python train.py --beta1=0.95 --warmup_steps=200 --doc_mask=false
Each number is 128 + 32 x the weight over its row's rms, rounded and kept within 0 to 255. Layers, rows and columns count from 0. Numbers have three digits each. The size before them is the row's rms in percent of the matrix's.

# layer 5 MLP gate, 1792x448, rms 0.145, rows 360-401, columns 112-223
104:076145100137140101173131163147091122169111080095118138138169144140089127105079090152151150132070164146110084168137124127137162114181098128197187075096048163159150069131105119126115128114128168152144196130085178123155192136072161128105093212148101171139185114154133167166137089133126113135099092117104092106078127084106123145171157127106
100:121200105126058135147129127121107079117148098161136135142111130120086147096094141139236147149144054181152239069075145120130154127093039133109100122095132087098128038175112107139167096116091137166125104133136081150129078146103167133127090160158111161099112119131128168153132079125120138160094118144186082125111141151090126125094068110039
096:102114115109158126078091176078150104137090082111105154169133106152152107096149184154158093117126138175168131141078106115123125124154182190111068093194118171163162088125123176168114094116099134156115143102084123088109102133158103114193126094123117163106155113142105152089156084094121158100115155129090161106161125099159140199093191073106
103:117066156074090135171153154155136142124155068063127163085178098094078144109118150138123107158176109114106108153178116143092126140131140139086101139079166126120177110127124132126145169110129090160192146080144144126154141139181091165138131127150074101091118153084171137122129136096177086155159121106184072153170090158069078102110116120108
100:098086105083134177127112134136110104124185118164101165082127155178060194076095108089179110101152153145161115089131110097092176066076138137097144191078085162158097156121146179151157192192109127130211097171064112083110115123159111142117169158091146178113137089168108085091096119168094081158092108182121139133117146120098132086140193118193
098:091120139099123113169152145172055086073098067122168070114077165119119122069180166061146142151098179132099115137093144138153137139123134170123106086131160132134105114120140088094125141136089117113114120115096127128190138105139151112200122140058122139147131102099153103128106068167110037205097116180126117089207145140121104135105132125111
098:127033099097152148159163101159164095092159170136154149146138142121150157096156125168127188160103216105161102142202136123134087128144123095106145128110129058081103164133161159110161172138129143114144148143190173129112101108107100128166077040112068125123099146134151068126130136136118126123114145094134146152103101095102117156092113111159
101:116094169146074165124126110135151123133109044120158106168124158156110145148110106136193135125103128187095155094123125095177064174210085111106098137183142117111171127139175157095104131183122129104124137093154170059109065116103156126145143108135059100073109092167130156146134113147102096068101118148202110078134110133197174144143161135144
100:106123116133111125120082123160122098033130100167129099140138087170164064171108152168145113113138159122173115134121135133178148109141146143125119097141131134130154125109157151136124099076109085104102124171145089095104120126113149175114175132196092132156113087122084133143105191141115156165134159159117128162128135155141153079102125122135
098:095126128131136072089142013126141186174082149185154122104143097119087143121184186067135127131071122120131149133161137161143110086129154113162067100132175143099102186134190094099160117114147161087095196131170148179130085153100087104126118134114147137099181090110117094113105172155156105124188134220097156135076084130183054098110125128097
094:150099108107062092140098076150160097102209130156124190121160171122195150160095144138143159115127121159187085129146091163141160118163088129152113106053119070151090139097127163151076131113114127091104138156127099113130120130202089142162105122122129113139109119099100075128080147186100147121138100110108119151129113126106100073090101108131
093:173143129149163173189126137107070078125093139057086069093159072168188112118126147141143134136074124113054126105136111222125144090203087125131135119160112178114112169106127137093120158117101094133064142107191112143104137129187087126171188132114127134122154115104125138098111128114171125076126129136158110048153160153097152121172098108094
101:084166063112137116134101138160147078111106165085075136075130088081128066144137116126136150131093149114127129109079124137134129092161118128121113121158090075095161155140161155148134124089092107132098120161105115158154107173101116108140098136125140165085128145168080138170108135126148125115114078107186151113144155202104149170146155131146
097:081148137147084131177118121160129145139150126123154102155130115140091208081183130160167128088121124142169111152087147072153088134142133161183069155136081151125135134083129121106190103124121154101174159112095117055113112148137174101121115072080162139111180180173144112127107139138129046177139202089149145146170209147145204085174084123125
102:108102126140095116166115141136145163108132187118098156086121155146163143073191063095099067115095148135131149119132120140089100133113159066115129110130126126074100087172131170130113113161151190140169100149127100123121153090155123167100110137159125063115176080165107139156187103200117148130159175104124151097106137103111137134052106139098
096:119119086126205139096161105138149170134155133147082193123071128151133117095099151098150138171124137079109103226130173076105099122149150078155099144059099153065125164062114138027157094156140179139156171100106118155136112143151206092103069094112061092119065142176097137141067179152143140161105088140120121168117148118133126148168163142135
103:094160127092144134134153145102102176129127141159086126150138121070118158094086101096127170126160176092108137114148194087114148160126170119185164144112181145164089086080154125119084125121140161132107133177098143099069112118113163144136099142192117126144070219122138074111140171114120047155150108126161096127185045155095138168140071075093
100:104163081080176171138131105164190163158139141129126132117190150172112156098141122135127126125141124148124168141080132134129092116093076093160141078107107084125077139087161091143161122097162098112164119157105081186190106140146118089176082120136112158158105126118182062131097121104130123118162099123097103132109123190130158157080121112172
101:153155100105105095143182130124130150096136126107171107177164136125101137131061092084133091113123078157105203081115152138081095107154143134129149136116153168136163156118097071163097138201068126079084133161144072072120133188125119130160125167186079131151103108124129128091131130194176174151082116068128142136136143120140093114138158090107
102:159134151126211161101158145100131126136179072141094160115148140148155126161125149093117151107151162139131136105189194166151108093131120125148158144047150130088153141124083133075155101132078125133166112129140148183138104136109113168087083107156133098131166146116151167123165134138118114143113122170139088132101174117118151158152162152181
102:106097163150098166071058092156069143122133157123057133129138157120062182091136160108129177140112117093118131133118125126023101082063158101154118165083104094154147058082135169107120122108100090142090165083113083082148127165141103119142169100071148118123164087156078163097171119102141151132165094062145168149153166151157089082087143124126
099:163123135106098156120080076150180075156107108130130109076166065107177142091110157184151126184086124074087106130156179159154124124161081181097048162053142094167132103169134140088109115104169180079060103155162101101136195132150149098112135152092135108155118159120235127134124118112082146124167146179166184134088138119102166179118137124134
105:142127091111130169166143145113128127162139139171184122193173109108143164131143152195161140068109139156109180131150169078129153121132079038158101153074130170125116166069168137114126149103123055172135103174107105177110133151158119165143108148125139127146110139131083140186117104099117126142126151191178097091169162030171095142060146078143
104:177119093084116146155116153098091071138077107158107155132161146108151093116139085135139107098102117155147104137160195136148152150151139149149128098087133128157107129147184128113103136073206111121138118161160108090101086121148100147104161133157069129127107058105070144151173122150166126137093101128120179120167076115175111098117158086147
104:079094079098115145065178147135096146105156177207105137122121125089140150140160160144122101131153130100092111196169138213152103062122111125133094149151183187158150147166167097144089127142190127137118188115161113084162178134134158188187129197147150078085174106108168097185110126149151137111111185124114157097096146179122138100134155113176
093:125117087164134164129119092136103165118113123041048109136114136121095096053155158147094121172110139144087102119165153119122108132079155102167164197090151141098166098112116042133103171073136122123172129156155087120123150083114138126133121114124148113165090117122090159097198103110139145072124229174154154174098117136068147134145131127124
097:157123085171149137152141158136106137104141161164154100087095180109104081069129169130101098197172095161144140132109094123088128103099156133201112138163106104137155084160101150110118091098143114121076123095144134134124172183117164138173135103191108132102164148168093115146127105112127125143111076189096138204130174107104125124070131154097
101:209141127154114128176187171140179152113094111202149056098175150127167087106123121155144165148140134185158160088096142090113169152056136072157167193112206180141119098135134152147112147117104179099152129134116124087114077132137087164111081156108141106148126187104112164111137142135121162112086120158140074104171129113174116136131141126054
103:189143138130137086114112171127110197138157151106137119050105178143177161063118124063127101095073086105138111135106139162172118125164107058143119078138167112156096087134156099105150078125212094137212109116143126106178156091124145130171188213173118143220100096081093157154123084099158110102093094118101119169135160148096112108113174118126
100:142142161086194198122181101121120151119079094126120153111147127114147137139139164134080162178105111186206110104088090128124122158152150142064093081128144160139117143098162120161118210103087122121124129156143111090187051128144091136137131160088121179121146041119156087132168188142136112152132089126131150150119140162096117141155127106144
097:126097147134111118085187110109118135103153095058173067155128094137153126130143109148125119071159092122103162098133174140095103115153122155107109175127138122161178128168143076101138127147134119116122133079116148102129143139137090157107175147114023110162127121094145062112061148100105060126181143115117093121123099096163148109105110092132
099:144176131188143181130139042084202113134127122079157126071118075143169134127136155106161103142190105120104082173100105104136109110129115093100123103087139090157102111172175087107144125154186122150136093148108160127081120199188186071093118184077142113061112106154125046149129099125151116153159138147144179110127111155170085163168136150165
097:093131142170166141133120125194129120169157103063100099162075074076124123101098126079113136128096138040072162134098098117114148104149150109157150124175177092137202150072100184136116184145127119090102164162091097103108090077180084126138104123134108098197137141121179116177193123073154150176178136150189161116162140137165160104128154086126
097:106095090107163060069128165172152164195170150121160119207114145194143035101140114108143113076075093136066123101156082092114148152118138114122102126117103082120191170076190005048110083127146124161167156148150121137102082126104146145153078151117160100145152139134102148125164076122105113125144099128173158149157126126149146102118153089099
106:121124125091095099134145172092117131140096120201163166090122136141103182140075123143163135125068136188189128116103141120159157198175109155113115141141097086157124198074113136158143134136072189136164161153145069097136067117134143101089114072136129103167176134130141142111120128145166130094138109153087114110172082103146124143125109140144
098:110090112133122104136114152079137116112162124173124090094137162169100134129173144207122143179108182110148124123173090126132118152115112146120119179137139184110164119125129147152131150093155153129124108143099148125092136184109128111053061091162118107157121126130085173144111103133125092118086123054116034156157120062073152131110166102175
101:130159133130183176170133121141085142094122101156098149120158206149111145118090167177068141114120164184167164206083149139138156130102130106167076142135091124087124118153156122165093153119154115082118141129117137102143116096144115165118126097091140144113168108085173151122124087126125129086140115115146054098128107122081125150215132150133
101:116172195076121205118135183129116082159154056164123122129129121079130169161105158110136175072142141170138135169084175234094106116128143161124066157135140122101123082181132091120140140175105176113096109151180074118108111113075119068051095107123142124130128148130140143150115124173095112087140156093129147164150114124153090134183126180155
104:135134124075168123144141123104157145118138157129143095159206140154147102108175138095112103167144108120127103113129152086141073156171107116083066120131170144176186106185217110099104132153198075180155079100126107154141171143156124099130149122107166159132107119168136088110191103118131106183128132113111088122084125099097123109163102111114
102:141067131156119160107108138144114081132099129117182133162161126114107116142139180188147149181099172086162109102107076117107095157144120207074147126098111097138162113137133138174060066122180117131115081236189129115162164180184136104157130152152139144100036133132153105128090136131111172131074090167124136128060102102061069104097164123175
104:100137072177134131031066191137179107154160095169153137095201113125173126143153123125158058105133103171097177139133144138120163153169173108137140165119127091136175146140167130165141144085100161155145160097140068112117138109158041096187102147188120162101094164085168171143178067082118177157070158184127103154143134114130106127166147170126
095:123159136132126064113104106111097161151106116116143182152151081099185158102149132167115093085150122180086054085114110144083095105151091118108127129091187115087076128094119127099157120102118152179126151109082125140191113177134073183146155117088078108137095083101090104089111157062099105111056155172096109094165130066183139139066106144128
# layer 5 MLP up, 1792x448, rms 0.15, rows 360-401, columns 112-223
104:131110113123074114167195115107146087139162111180118153137164121130119097158158150126150167128217126047192150094165139165089118149142141162095051164180133109141062126137098114114133135108126109126123172091185101142125096201109128118126131097145074108130102141132163158089166140184147118116193105182123182108140166211110121120082190114128
100:128121151154116180100127071145066124124161146119106160063130098138082139093081122171190075195069113133110138087132107151115119102107083109178084143055158133120129121159111166150096169218077138120092120098096156155129094139108131145131104122160113140092088135091112117155087087100135089155170129136122121131093077118101126105025139092069
109:194101138119132184161177125134141130103133195159116146077110132089057145142123120078126097128157169164132076104189128091100116126147116103089136127068131078103131173146167078113136128141152128065134130157148184172176059134113159149094106149122145106134171175140090121103061093166134095126124136147145118197097121136094115099150087186203
104:155151110104158144218119080178095149084145112147068161114088145144112169161150108130151120135171136172091179128145126136143167129110188118117158119097184085197145143067126164150178152108145160086122136106089146130160106178168127114164117133173089102126104106173045091107085151081160101099160087097113086127170206219163156105120167134076
097:130119107097133095073157147122115153118019169161110106111200130056073107156149135157124184116079116104161154085138104113173128153156159076149081141063069060198091176123097095107144092088157150139118111111108132116130143158119131139107118188138216175156093093144174102099101103126144086137094103146130098121124088087142075113142132151121
100:113158156106150163151156082165131141095214126134111140096181133150126139119143106132106090086154129185142077140130179120144080132082116136093141128118049094135124119107163135125081065150166134135122123179150163153127049191131154131059111122130098139138078097156159049099153132146116166129100137156079063104109143161115153114106121102057
089:059071163101111160076127144115109173153128131161164178150090104088133157136119126110117127109126129073138169071120094112146126144153176118077127095166119146135085164139149117079085153076092143112188130141071132092171119115122140075186089123166128141101104145014101151144126146199087181134104096140127123127169101140108112174071102162085
102:176143136142101098175190169114112135153102112083104164131094098148155111115132124106069136157111177072143129088130153114159151037145108122131140069091078086147123160169125093164140157140129156118123152112093097147163110159166139087117129127177134082112181143063125119122139082060126164158146129095119216168186125112085141071111170120123
095:126117182130161120164155142125169125083147195139159141090114124119066141092151079099143129071094152151139145158176111124152110111141125162130134132124171141146131169171145160099150140118117157121112123075108108134126192141135116080126098134114128126144104136055055152120130111128112126141118143178177140121180059098121112132091126125106
102:134127149139124118143099216117060134142154086166126123159082106085169078213128100143126093112159098125135119133177143149108086131094089110123155157145064133163106106122133207136145082122112107109083088134117161156107138104106130083135161118113149135115117217146141168184141156086079151076083187091072105105171108130128107113140174124148
095:148124124142088157179098107127063155094174155114163158133127121118120157116106098174160077095127168081179164162131137150072161143212091118142047078128126158158123102098229111168157092199137076089102148147113106111141171097116097138229084131154101118096132134122148119104094158176123141123094098073130112149169161127087111095098150124110
099:107143114108110099174186164151153131143088170131170101176124102064151119144112100071122174083076096137114150052172109162152115169109079137094083106174078110128108144126189163107081129098088125189139069098089121139118170117155176155121121138155126136091137161128085074155192147084096130149117079142033075116105198210134122094140071151142
102:165130137118138086143138097132155115076112166142190109117140138174153102173173107120093165124120130142139169130097164155148080162119144087140154121117149062148093126086108106154210119096138190139081122125147102051090161134190148109143175095113121176128116148093149084091107112110115170125170167056114165087119094135096121129138106135147
100:138111161135120097129090125111088112142128039100166148102128130113209130117153070145104150089092098139053098122116139147144141128117162182133156135135140134132046116164138144163129130123115144098104173115098142193166117139146118095145116093125056129188089167146122082151162093135171063185107220126070126061110130151095114095136140189114
098:092149147145125137134067127096129070128154177161136080178127169111126151110174120108096158130112062117175148130130163153175143138130158087108122122118122154120097158123154155103093136158142138105086123088197080125130155056165097121135127166153113133140227154120116091145078187099134098118131099170137095126146094141134180067166142155103
100:098153096114111113153151080136171113085156101124188128143171154124165155172199083138164122102191053129117147166153116104144153176187149138097124158086136173186133135156103151136085105125088074129183155184131147161139100123147120136140157167137163134126159079080136142160072078126154077098139204101105149150120115167162144150100135062093
100:118146118109135137111149115124102137117114113149120124131106154143089106087131175169069096168079169058134116115093114186099168143121068103165127106112130108174107137144159152149112097139156128167136018099132094086156170123102152100152126121115127113155092160180158079118131159108107103129151158135100114107132124175084107102135144113195
095:135178145104112133112197141100105161085126030093114074136041187141116162149178106100106156124151063052061114095059166102118138131164090153122126146074188187082154164188078099093071140119119110094127163167176105111098066149139160188158173138129170123114133147132158172164150113103087138172159119143081151191158114133159151134142141122089
106:120100150121107147125123135148124138098170085110139105110097134129126132117098161156115100128048034167123143119172116134160134116159155103075176083124141076155125136145159095116091157118098184120138085096121146166153158123177130136053138151109112165143114080102145164091101161055084166126146129114123140073134127151121121156113139115076
102:012142151125106150034101149131086159186168175078125177103139112112136123106151128090112136093176169119153108098133133184121153165175151194179130136165142170104118129100147102081100123202144172133205118106117151186137181166149123118132122151119152119137150145133157154142112090172153086100072136203129083128149147063116117106217129102124
103:131118161136108131156108170120139123082175147142185145135146073104149128112134120168149123093195135152134118145088096212172137120063155138153112117115134108140147186154163138133176132138141128192127130124147166116105099109176151117188105162077074115095132151125186121098116151073162145099134130146125105085144191110057087132101107197099
095:143175178134107101099142129129109136145080093160129151159077128098138077070080119141101131090184170086162121150135161178153099144147143159177159089159154139077073132076114103087135118166159070141166151093074143129114162110144112092108076149113108092089159053104119115112076137153074157128166138150133103142103094130113069142169087124092
104:125132133127101110109141178157118125111097171050091168129044124120178104137085136153076135168147112094146076047132141111157130135077132172049128138166156065090142158145123067158167164110167187107124162122087122080172124110133098116111146142111142190106118192148144085102165143147126109112175148125147152143161140127135152109128080115117
097:102142145145101126107159138137113151092101114155143135138072113143160148143136095077145138062115109135130186126153052153140069053119106142161122192180140128111183143144084183118188092194103189160153106091068137195063150137152147131162128161100135137132200119111169125102092185086095112104109154130095141121135182083099143122151155072082
099:143132138112174087134154138146126107144138092255121138081088133105157112079088126107083064151093086067120130096167147096116132122193137117148167129115098107136161163114112091128112094156125121112086120137160098126142093144176208155129151072176117103080138142120157116116129067152133101090184123110074160075148098108159086102102119084105
091:080111111093085155070134130088112160108127146146197163143090127132128137113126125159122138054151111099199190111132056128186094115146166167136105137154140118114149159094108182158122120112074161144120113140121201096121050180109059127157090100185078180138176148085138086141126138130106099117099120116154148177161157149171138190109193166166
097:108103135140174158156134175160165074094126158158178089093094118149091089069099163083123132175119118176118129164127144113171097093093138111129143178143120098214109097117103159161134153157142084114119105087137101136110130220135124133138147135132120172158174126115090111097159127142151148136185181100112145119174153094116130160110156115157
097:074138145185118091134176086115122083046152152112193155113087117132113074032146098181082166138154086148150155115182140065091147140111174169132101152111126066139144172152100138138173138157144159176125175119116093156076165076107133126105111085167073092145124158124155093156127114157036112108103093093153163112151079188178143121139112132059
103:121161128092153125061135043060150119089095165183156115142156128154126121145120078142042139139130141095151185131111146102096150161132118121120123108139134147122140118099152213126091107104132058066080134066146182116127115122145067132109128138076077152068130185092129141075093143120081085171161156129144133163176108172064131114136158126182
101:122115184117131121132142143135120142095097185102175116120211128107116117124084082133152101180068107115138113090119140149103140122152184087089135123151124136154101163139184124100103161117078063142153061183166156149130128136150093099174121189094154195121141119180134142141092100115142086158147121118125133124133125141105148156134118155181
103:191146176147107093125169103127077089181193133168094093127144121114133124081185126159109168076069189166096116129135093100147151081111150120108114088123152079070104164169077140135109143229070134082143121160128073131144152128077099134101122156160066106133162106133179092113124143090104133166135153130159137116141095018120167128176080119052
104:085107124132120235139063121188174148158083103150139121113201159181145099082131114141079164077117159129127120141105090126145146163160102176107201115096152117088134125063065145090179106078126055129137124139147123144077148118125132090118101158135119130129124103113127167175079056180138157154157112134154193181130097163153093148124162148106
099:204150121109117100132091144088136107147126167153165149073171187083054105145185117094176140164176178131225155101121116193140118051043151151106142107127123125163110152105103098052087128127094186154140117134148207146125110080083044138157113121130129087089145171082078175162073113076118115132112183143142161124129118168107145132147019136162
098:173089097087080133168138106147175124115098118118172092095162123174159169080138142146090091129190102161123087170147175077075128081162087107021124118140175080110162161114065118110121182103090081113115124106127139146139172191119167139119123110172113122177181095155072129069135137127145161134148167101111157115155153160145126102120099144062
108:121159142128114091083155111086126187102132104199149115155087122110139132119136096139131111160072111066126144129166125153119105149125121149118111126086095120096109149119196175101073135104147101094132141078128088119136126171145131129120130170149156076173151135147132148122109086136178130162156122193102147113088067096085164135068126081112
093:127147132083158165095137120150102155172130105076103215153146154075147083152147106113162094134117083163135073108119156147164168155107164117069159099126135122170092118134117128135129152123126116094178108156083083118171180092151123129168188223141087090107101110141097112158159118116118139090171086106148173120150151118141154203096110094097
101:140080119096111128053122100114120087147130128156134136131144108148186074107181153112157058110100125106109117127119115101128200113119164131173139145144103146112084072138098134139129087104043103112126146146155119128158155097143135088133125158158168129121034099158136112133149129096077101123127164162149119079054134081111084152169146110117
095:116200127162114169156127096119110084108117139131075150156098137075167117075141170149069117106103181104179119099076155159079138115120180100133058131138148190141149090126157136139142180133115070190108083126109061099104069134190125088111077126116130140155154169118097162152160167161138150102152170099145136125136039107151090126124131111147
108:089123124185133147129120122118157168151151090098174062141100110122135157081141141183113136142206104186162132184133093112108097128073098142159142093183116148156112128178152179152118205159120167124125150119100171150163103211090149154124092081112141124170182140127093111120068144149152181112122103132183091167127170145146171132122158128138
099:111155109150103149137162092141107084117145183132131129110162163151163155088050152175207121147109087136157167214093146134157114138123139147082168150075146158146183106151072111157173147165137089103102096171065092081152161088124108065170118071101149160142104080153104134172208120154182108080157106102133175167150113101135134095147153173158
098:179117186156115097153140135137069129119135126114084108139090127115102145119121188141158134167131125110122120092131167151124166113147112181114150118118176144142130096142126192083159124180133078173102109171065132135122130157121147173164105093123095114101135092161156073139172178141104118149130107085160161110090149052111152112128140134092
099:143162117146134109147081076091177096154113121085162171116168116137056112123111138066114069144075115132148136151136127107166105137155131089049136098161101101101147113117085088184196157104110159123084112091131242190139122108157144125152097154185122142099135136108097152114103099107090167105130149062093116124152145124143158143090105121135
# layer 5 MLP down (transposed), 1792x448, rms 0.138, rows 360-400, columns 112-223
101:157148123164145107136149128115076125153145139185163152117111166112108120100135118148086113162049103152162150167082099168127105146088083124128078131140127096150143181143140091117153093078116142092120090129092179049112104111182170155101175108137142150089140154140090145191128091147094136140093079161072156101090132126165108103113152147101
103:133135092154093111093138135057174077176110151106139116146107131133121115141125119065084162073160170081112093219182140109144145130130128150099135091137158122192092154119157151102055173122166138127149136132080093096062173107163114154103121140144140110149159150113129142124116176101117145084148114101044139127135173166146148127224154156183
097:195137090137108086106112148153199163081145107137106110122089141201076099070181149155170090173173168144152126183121207067132136138174108154107102118154126115153134120140133152128095175161129092094078125185175101100164133126131112135153175196173107098090148104120143158147104113075079114166103146149149135091076158187135154128178088134179
105:098121159133121092120160146144095161149166126106139067105123137139130151156081073130092141119110116119186096169127102102157125073192121094130118166115162136107095148148133185154184121132129113110113117177125086105093118176099125169145079201231175090127099113105095141122142124129154197106073106101145183155120092166127200180114094126120
098:130139108180135094146100149042145099120145143092104128140107127103111146102125156130167080074101140145100140193114151148097084115138149144093102121124152079159202111076086139117115081117125135130155121179102174160102091150162097126084096142099108101117126162184116177148139145142173125113154150156104135059050181032117153141154101153110
100:086119114113125122101144131182075099165076085122190116101097137102095159090114183117140177137098123136163131153076147104092175133081149198164092127128131125124110059152102106123109162129118114049125148139120095132161151090184146093180134111085132152131150130080079171146135139148114079183102149141130124134103126172113059140111180126144
100:144102143119148151142145149100142144062170109103109117135067169104106030116133133170044137163118194137102157115142151120167113098130175140141136139133133116089126080155169149159157060186082046082050116111128129120149106104156102174156049068102067098130123126145128141135120096147141106116053116106140087115132145148106095169099112092192
104:148125112109149119120108057113161107130102115133110129155121150135166150127066164109146134118114171153143126160113145108148150136153174146134069123168157108145139092152132185088155118089071136117161097072196133140189088101090105176154143184080187183124114146159138171100125126180097116113093071095077123067080091149114129161184121118110
095:087119093122164165161143128114111130092132096098108090135170080061161161147063128160132144133130143120146136103172206078156115185111153131129123123103118154170084156129148096136144165179104134129082154161164134070176100103075127136071110089127150103118155125146123125062127186106062131136144130120104113163097131098114145121109107121148
100:161196090160174137161129125115119097200164186104096195057116137184104203101140120101104176146116129137114092173119074118130167083092200138134123128072145139149136140156069151111135080146087163144090112131098145083116150130145103130150161138127091151114211094126140114107126111149116119127099136180137156162100152196167163187183138103142
093:115138073113098108111110122102117100092090103129089118139129131091090105122176171125135133103123108118110095050100107139152109099065141124147156149121107061093134135115116175108091091115124150157106137142183095118164099122125127123087192147104106142117177160139080092107128141074154125106112168149140085152114128089116144169164208155135
093:116091109160173105089135094086125057113110156118142102112144110140144186119139137171148124151156137139160101122101083097081147088142168150160205172162190150161146115126156102136157126148138137103114231182130127167104106092117111174160082132180141107193108123119154207141103120154106113194094142096106134131099123116096117186122127124137
103:128174124060089126123100160100108116143139120163119162172104155154118134158100204144131169099136121092148089130128127141168123130162079134106160118153127155056075128106164149048093150163124138125091100059149129163130127143136134174115149213130139189136181172118087152121088181117102104111137103120121150078116118134085184100142110141147
095:146092067115141105098129142149146134110180128140150193145103094134089100188117094150139163137114170121158126162145124081154066114157122107152165095083062129104175129159181127082060063166118141082139075121121134120137196110082140125118202111137195104091165083119164114146087125098091175057147152168157168150133121179167104134113131118140
097:124119115100150127106131119143160119092136120157088176135125153117176075137095143081142128097185121121063125150142146113118073142131074099127103161129189147090136133123163097063131161155114154191188142129087117155121102132129109118127095144184123148155094083105107115079176039167167130099072215075154096172172179124161138158032133101170
097:153091134127172129132174143093147184173126153163076105109165097121086160054160196143112139119051101110163105091121175126104128136101168161109137144097136145166118075084137116144097147113111172184124088111078147138115111152106166158100091103123106150136125123112133147157099119046151171147166137136114107143135118106062105077184136154098
101:137140093096166080142069099128116119089196098117202109154166104179151167115119108081160174147141087135092096111155102112168092120156097120109157125138118124086155156133086067105119147151133111125177162157121118100143138123080128128094139096105142094080168099126059139097144124209105066170143061146109138167090119118125152170137134130093
104:087147067083094079158128111159102124121141118155177106095176139146138096110144149109152119036203142147113118193221135146159092120096126154173122163061125139171153090158102175122162126139110122150174137063132152145106105122139164155131121093122145136106061181113129214068147149115068122124136125138109147127197089146136187125106132119127
102:129149089167140114129194129160158183135186084069060142128129140045141064137174144092100139172150142110168087124102115111110146125121060114133103139163173127097115080119151166135142122100151162155093085139110078104106140095118113110135189112095105127033109131125102129109176159170127151155149137118172121104110134105168131108140149138128
095:175159123127116063090177051132133101128072136161133134183093127173131186185089132136131057102111083137134093117157154103181095144099109118159139134154092077174116111134091132192138132134135091121111162139149134109140084116166167120109128143063132113100094146082164130154133127120116122109157136130142146187120099137173130126093136129105
098:127125115113132112076160161229125145150110127080089074151081167135096128147218132106139142155122114104119128116147150132095122135152059153130123096116150111142148101133143148106131111120118162088092143123118091134136135129124180138124125103158176084130170177079073112158127132152096099177094109131151179163199077174160090070171122082098
096:160099090089065161117082095139101149101105122110101074201105139145107129118125177094161134102091123153110081126147113152127118153165132125137125181109127098124119078161091200125105157157145164096196146160191111095127084199091152080146070093110157096140115141083171134096177112088143056124158088122052179150109164065178239142118092146073
107:122101083111171136093104071139144140129107159146119160127079084131120123174204100126189139086109139155168140215114137057114181147139104166147098131126126145059122115138162148126130105107129122111111115129152163150125183115196150100106123169105137129172127144078144116130122118084172134138099150171103099114061094138149086117103128135089
097:122161117122161092182091194156114093143128129110139195144177159123130105050171205129160166185119154130167139147054153154142107112123122161174123127170111088111108061132144161134081104123103140094100159108102101050153153193099136168142124135093092139117117116115127105107083131115183139107192132161104142154153094197174200186107108173177
101:141136172119200124173076083165142097127099121061165175129105155183145116178064120097187128161153158173117151069132105108176154170152136102101202152017117128105141113150140164157142183098143134153145122110110079184074153153122152103075133130140092141152121105215110141132098104115125088144163101166148108113142109128175173140097163121113
094:143120114152160116148123123103109066120085160140083139129123177146071123116187112129148164164134129151075085147160165188162188156128107131137162150083139123133150083114108093115115173175155165130102140110143024159129152094098135108134170141077137078145066149140066113122142204136094166108147136125108135116073116136108081173170112102061
100:074180165106153146110086094152133150115079125103113184126118149121149119163138089163131129156114125061145070064131156120067129112122101097126152129070089152102131076092189066113108163134127196145133187176116181114158112107116119122041127163146154071159083156149145140152113070156143128128100177152107155145099112176146113126103114155126
096:121114143101182133110085081085093152132108182105108122149166136174134130128154129136121127083125179147157103194089126172114151179149154126143115136052085148084162111145116100129168105097099159092131117154115156087122119132076102129152127114077177200146179157149181200178156148085207150123163153148074125151131119164135131092139137088167
103:074099120107134119177122103098136197121121090161159118128093105117138161129088165129143133156162117124093095152127108128071137132174161169122137133127102106113126194069087148182114111115148145109167158138138140043135110190070158120149156113168146080119153148144139136149131147100200198094093156107120155038127139144117104216118122098126
101:127149161118144078065193127089130075162091073161084140108065161052171139139130138150128085087140073128131131170157083191135086030144150137134136082141156141151142082105086118102149134116084177098152152111180128139144147191158111124134154112119143117133145106078140101150088108133100118123123183156120124085075112119118117179149131111118
100:125129147139083112114101168143113153094168099119121151146120140206110206102128138144092104120213098148124176129167162117138144124156095143098178116125175160090119131131069128148069100156187135168114112105116154178109125134155162082216174199126154154155136179115096134120126177107150159141090137155121088141112118086096082116163200128147
103:115188161141127109102152160114075064117161118159121181075169096137199142099135144094089198119155119077119153108124149105197129082149163068130086090091161153183159178135139134144157092096111126113112121105061155164167151151043095118169143094106148136156189116159164086136071151142060071116101125117193141144105142124122161117117110127211
098:134148113139161134109145120147137102081078108105069113120097103087118131103093162123131158134102061116120148159186136138122111134105093173167080176081135095097163114126122137178155157103139084100114132184125124082097140121167157172094139120196150174176160061137171137161180074082169131186146140108083116124101093145125102093145146082060
098:129192126117102162104146141111180124158114143143125095160140156143125107099091156128124113120160208105149172064141103139098100111149122133152140133098199143100108097083109134136102107111119121120157094140146097136137169139138114131062152159072152115092152061127156147123160109057162056185140163128148121114174122118059076160148080111110
105:144077102130176086138149123066113130107084146147172106173137100110119145155102116166109149131145141094144145082085118131162113129107108118095158110154133232156126113154138069103105141130095150089134123115183141151138111147139153092160132126130080100156149175193172158093169144116058185106191133106097106164141147160108120130164085125093
097:145102116126064173097122138115077196094117131140138086093122128111132124107125112172054129104135120129101113147125088152151168138106072168133133062156149096156171126110134077149089117182100145086165161092116206131152162062128202169114119141091161102137163077137168189136153154149129136128115134098068072121090123174122119174146094106161
102:063134090125151105155160116132093163179130155138101117114094175119116146129109185108097146119065128127149135121126131162111112126134102145119162130085107163175154147146143186151129115088166178103165150140119161128190147097094163091125097114071139101178120120089143129138110150126102156118167050080179085124120137056150189093148042120101
097:088120052143157121140137088118114163100108169179170181112111095198094179068136116151109159148146104148157055145105058117189181100140097117114164075090095121186104179083135109155117152126116147097122172084160225134115133138115165111174114077149137129134131147119120144081075137093139085119102106147152119095159214164110099129136138063088
105:198132098129167099179198114110121150120104136134084163156124094105142158180074075108169156167155114105100168131113117118107191188183136206085102138134174129084143143033128119101150165146138137119111093133161089171097165118191107135129151184129118131184110076102104177094140093169131105193114170101132123176153072150189135085171089131125
099:184182136119164086136074179162168109101146115154128121104160095090105110148136078067116158078146104177090178150111163134143136100156113092151112101118106122151099092116087116076103208169111183106121135115119195125128068075124115148133153127073158107154183184149153142141153133091129156134134120080108147096142176164208103140210091120077
093:116116092112113113143134152181131178141172218118122090148118114134136114147176104134174135122096081067125191075149095147169150158086160083089167135117085106089151102146158123179138093135146146140168156128080206172160089110101104106128125084090188145202173080112150135112103144112113093178092167120116086118118120121118122129133185148127